config.toml
n_layer = 13
d_model = 128
n_head = 2
n_kv_head = 2
head_dim = 64
d_mlp = 512
vocab_size = 2048
activation = "gelu"
norm = "layernorm"
norm_place = "pre"
norm_eps = 1e-06
positions = "learned"
qk_norm = true
attn_scale = 0.125
bias = "none"
tie_embeddings = false
parallel_block = false
init = "normal"
init_std_qkv = 0.0269
init_std_o = 0.00527
init_std_up = 0.0269
init_std_down = 0.00527
optimizer = "soap_variant"
lr = 0.00451
beta1 = 0.95
beta2 = 0.95
weight_decay = 0.07
lr_head = 0.0052
warmup_steps = 31
schedule = "wsd"
decay_fraction = 0.894
decay_shape = "linear"
final_lr_fraction = 0.0
batch_tokens = [16384, 32768, 49152]
seq_len = 128
doc_mask = false
train_tokens = 116100000
steps = 3794
dataset = "wikipedia_en"
Each number is 128 + 24 x the weight over its row's rms, rounded and kept within 0 to 255. Layers, rows and columns count from 0. The size above them is the row's rms in percent of the matrix's.

# layer 9 MLP down, 128x512, rms 0.239, rows 102-127, columns 128-191
size [103  92  92  93  97 100 106 100 100  96  97 101 101 101 104  98  96 103 100  92 102 107  99  95 104 100]
[[138 131 119 134  74 107 118 135 121 104 193 130 143 129 196 121 141 135  96 140 145  89 173  55 117 113 101 130 126 121 146 112 119 146 119 161 141  95 109 110 119 100 111 116 109 149 130 118 115 135 116  87 154 154 111 149 117 113 144 107 135 105 137 136]
 [174 148 115 108  78 131 123 113 125 108  78 134  98  89 108 128 108 143 133 135 128 139 170  99 113 147  87 148  86 134 160 152 135 129 140 146 179 145 131 163 117 135 147 167 120 128  87 167 114 141 191 105 163 158 172 167 102 117 115 124 104 161 119 145]
 [123 121 107 169 152 141 108 147 163 159 157  99 129 128 104  84 158 163 108 134  85 152 107 129 133 147  85 109 151 133 135 143 118 115 137 108 150 124 141 169 140 168 110 110 126 168 108 135 101 159 142 137 135 190 116  98 113 160 143 126 124 113 128  83]
 [122 137 107 163 138 131 146 137 138 122 124 103 113 150 122  97 109 120 127 111 112 106  66  79 143 112 155 134 128 108 143 119 147 106 142 138 137 162 133 131 151 197 151 174 150  91 159  97 157 104 139  86 131  97 173 136  80 118  92 163 162 146 121 115]
 [124  99  87 111 126 148 146 173 188 154 165 135 108 114 135 130 125 173 127 128 102 139  87 160 138 133  99 130 141 109 115 131 120  96 105  57 120 133 149 137 150 124 132 113 129 153 114 130 132 102 101 155 128  90  95 134 111  94 108  96 104 101 148 157]
 [126 135 139 174 156 117 114  83  85 127  92 107 126  97 111 142 126 128 131 155 145 167 139 143 128 130 179 117 137  80 125 125 127 137  99 141 114 157 100 142 109 144 126  91 156 108 105  90 154  99 116 113 187 141 134 109 139 118 145 157 168 161 106  95]
 [ 84 127 143  84 132 141 136 109  87 128 151  86 166 147 136  88 133 125  94 114 142 127 131 135 124 128 104 135 143 168  94 144 164  76 144 111 139 157 131 118 146 109  94 132 142 101 168 130  89 165  90 137 139 126  85 127 143  95 130 136 138 122 131 128]
 [117 124  97 123  73 127 128 121 144 125 101  90  59  97 126 142 110  81  74 142 140 123 160 137 152 122 141 134  84 129 118 102  99  73 136  78 142  68 148 112 119 120 126 127 129 112 141 124  82 106  87 129 126 107 105 190 138 116  78 114 111 161  99 132]
 [125 125 105 137 134 134 126 113 124 142 165 127 144 123 127 133 111 117 102 131 119 125 120 148 104 146 131 137 135 141 112 148 126 128 127 121 134 142 134 142 152 177 139 118 148 163 118 125  97 150 165 136 166 173 158 114 126 133 126 132 148 128 143 152]
 [140  96 158 179 129 114 148 122 121 153 165 122 133 140 111 156 168 150 138 137 147 133 158 131 122 104 118 107 128 123 151 191 113 149 133 106 124 115  99 133 168 128 134 134 133 144 129 118 130 139 169 126 125 157 113 125 115  89  84 125  94  99 139 140]
 [106 159  73  83 111 138 137 155 139 118 165 136 141 118 164 162 127 130 139 148 138  67 135 167 107 117 145 130 126 114 144 133 151 124 173 114  97 135 145 134 146 122 120 146  96 129 131 153 160 104  85 147 139 138 119 144 106 122  92 175 145 164 128 169]
 [132  81 141 116  73 131 129 148 120 135 120  99  94  71 161 113 100 119 125 101 166 126 118 125 113 167 125 125 151 141 114 177 108 118  80 148 175 173 155 119 146 133  93 121 135 145 166 135 134 110 137 137 156 101  81 111 133 127  82  78  88 115 132 133]
 [133 135 104 119  97 123 169 164 150 172 111 146 114 143 131 135 110 126 131 106 134  70 126 161 123 134 103 173 168 126 130 155 129 159 137 108 144 127 118 156 121 170  76 103  97  98 123 135  89 102 137 115 159 139 139 107 134 151  95 133 146  87  90 165]
 [125 109 127 169 136 110 116 135 145 165 168 112 127 114 182 120 106  84 160 144 137 115 132 122 134 152 130 100 158 171 136 119 134 106 144 152 173  92  79 131 137 129 135 168 119  97 100 117 132 126 170 118 181 116 120 117  85 100 107 114 120 148 135 127]
 [180 149 177 137 144  94  96 143 136 103  66 138 113 129 164 147 106 178 172 118 115 129 131 118 119 158 110 126 149 131  99  88 134 111 115 135 103 125 174  98 138 121 128 101 138 123 167  82 140 113 104 148  97 168 135 100 218  96 156 141 124 135 133 115]
 [102 158 105  85 106 156 122 147 110 127 130 117 157 156  97 150 132 162 124 119 108 109 109 122 142 110 106 164 128  87 144 141 170 139 150 141 115 159 173  91 116 172 123 151 110 143 122 140 130 111 150 155 163 153 152  97 130 147 103 126 136 104 143 159]
 [195 133 153 121 112 104 112 137 124 131 163 132 148 117 137 149 126 133 130 157  95 118 152 117 140 113  85  85 154 130 152  63 132  92 123  92 132 114 104 130 133 143  95 155  87 104 140 116 144 117 105 130 123 154 121 138 142 136 145 119 141 111 137 131]
 [104  87 121 141  65 110 120  86 148 122 115 131 128 111 161 121 138 108 105 116 157 135 130 127 108 139 119 123 122 109 111 149 122 129  61 126 134 141 108  96  91  92 125 155 121 139 113 151 130  74  94 110 133 163 140 171 152 167 101 129 131 130 140 128]
 [138 103 109 154 116 149 139 138  99  85 158 114 102 159 139 104 136 135 135 149 118 128 121  97 130 161 137 110 145 132  84 169  89 160 124 103 119 130 171 122 134 128  93 145 126 144  94 144 155 101 155 100  91 155 152 111 143 121 133 137 177 127 134 164]
 [122 166 133 101  97 171 123 139 169  93 152 126  88 113 122 143 128 120  94 120 151 141 100 123 134 143 183 153 112 142  79 126 170 119 152 142 138 127  76  89 112 138 151 183 159 138 149 175 153 133 101 133 132 133 136 118 158 132 110 135 149 146 122 140]
 [150  87 126 116 130 148 121 122 121 143  92 113 123 147 141 135 134 132 106 100 178  91 169 136 115 122 173  88 113 136 146 148 103 127 108 115 128 128 121 148  72 139  72 156 142 166 115 112 145 105 111 105 119 139  74 129 132 104 117  91 123  96 127 122]
 [145 137 123  94 155 165 171 116 158 131 170 134 108 102 119 127 123 140 142 185 154  72 116 150 121 126 118 123 139 157  95 160 147 133 160 151 139 109 186 121  85 119 128 133  99 146 136 133 133 134 133 149 119 171 153  99 114 115 149 134 118 111 132 104]
 [145 110  86 136  89 173 138 133 171 111 109 134 133 113 134 168 106 160 134 129 159 163 102 134 139 133 154 145 151 113 137 102 145 115 132 142 182 124 105 114 118 139  98 124 124 122 131 138 152 131 104 133 161 106  89 108 125 110 116 147  82  92 110 131]
 [127 122 152 135 123 100 102  79 151 135 105 111 118 160 131 149 118 131 110 173  91  88 114 108 102 136 172 129 118 127  76  96 128 153 117 124 103 118  84 120 138 152 129 187 124  94 114 101 136 133 151 130 142 158 142 122 116 116 160 122 150 122 107 117]
 [123 116 142 148 158 104 141 122 116 151 116 122 134 121 116 144 136 130 138  97  87 124 121 140 120 138 124 131 121 153 114 109 143 160 138 168 118  91 106  98 161 124 158 113 112 122 143 120  86 119 117 106 129 140 166 135 144 145 135 113 107 141 154 127]
 [164 127 141 112 157 156 122 119 137 122 110 120 113 103 120 102 149 129 110 133 136 111 113 129 133  95 146 149 114 159 136  99 105 103 125 137 141 150 115 115 170  84 117 139 121 123  90 128 111 164 119 122 134  68 176 140 126 113 149 120 154  93 147 160]]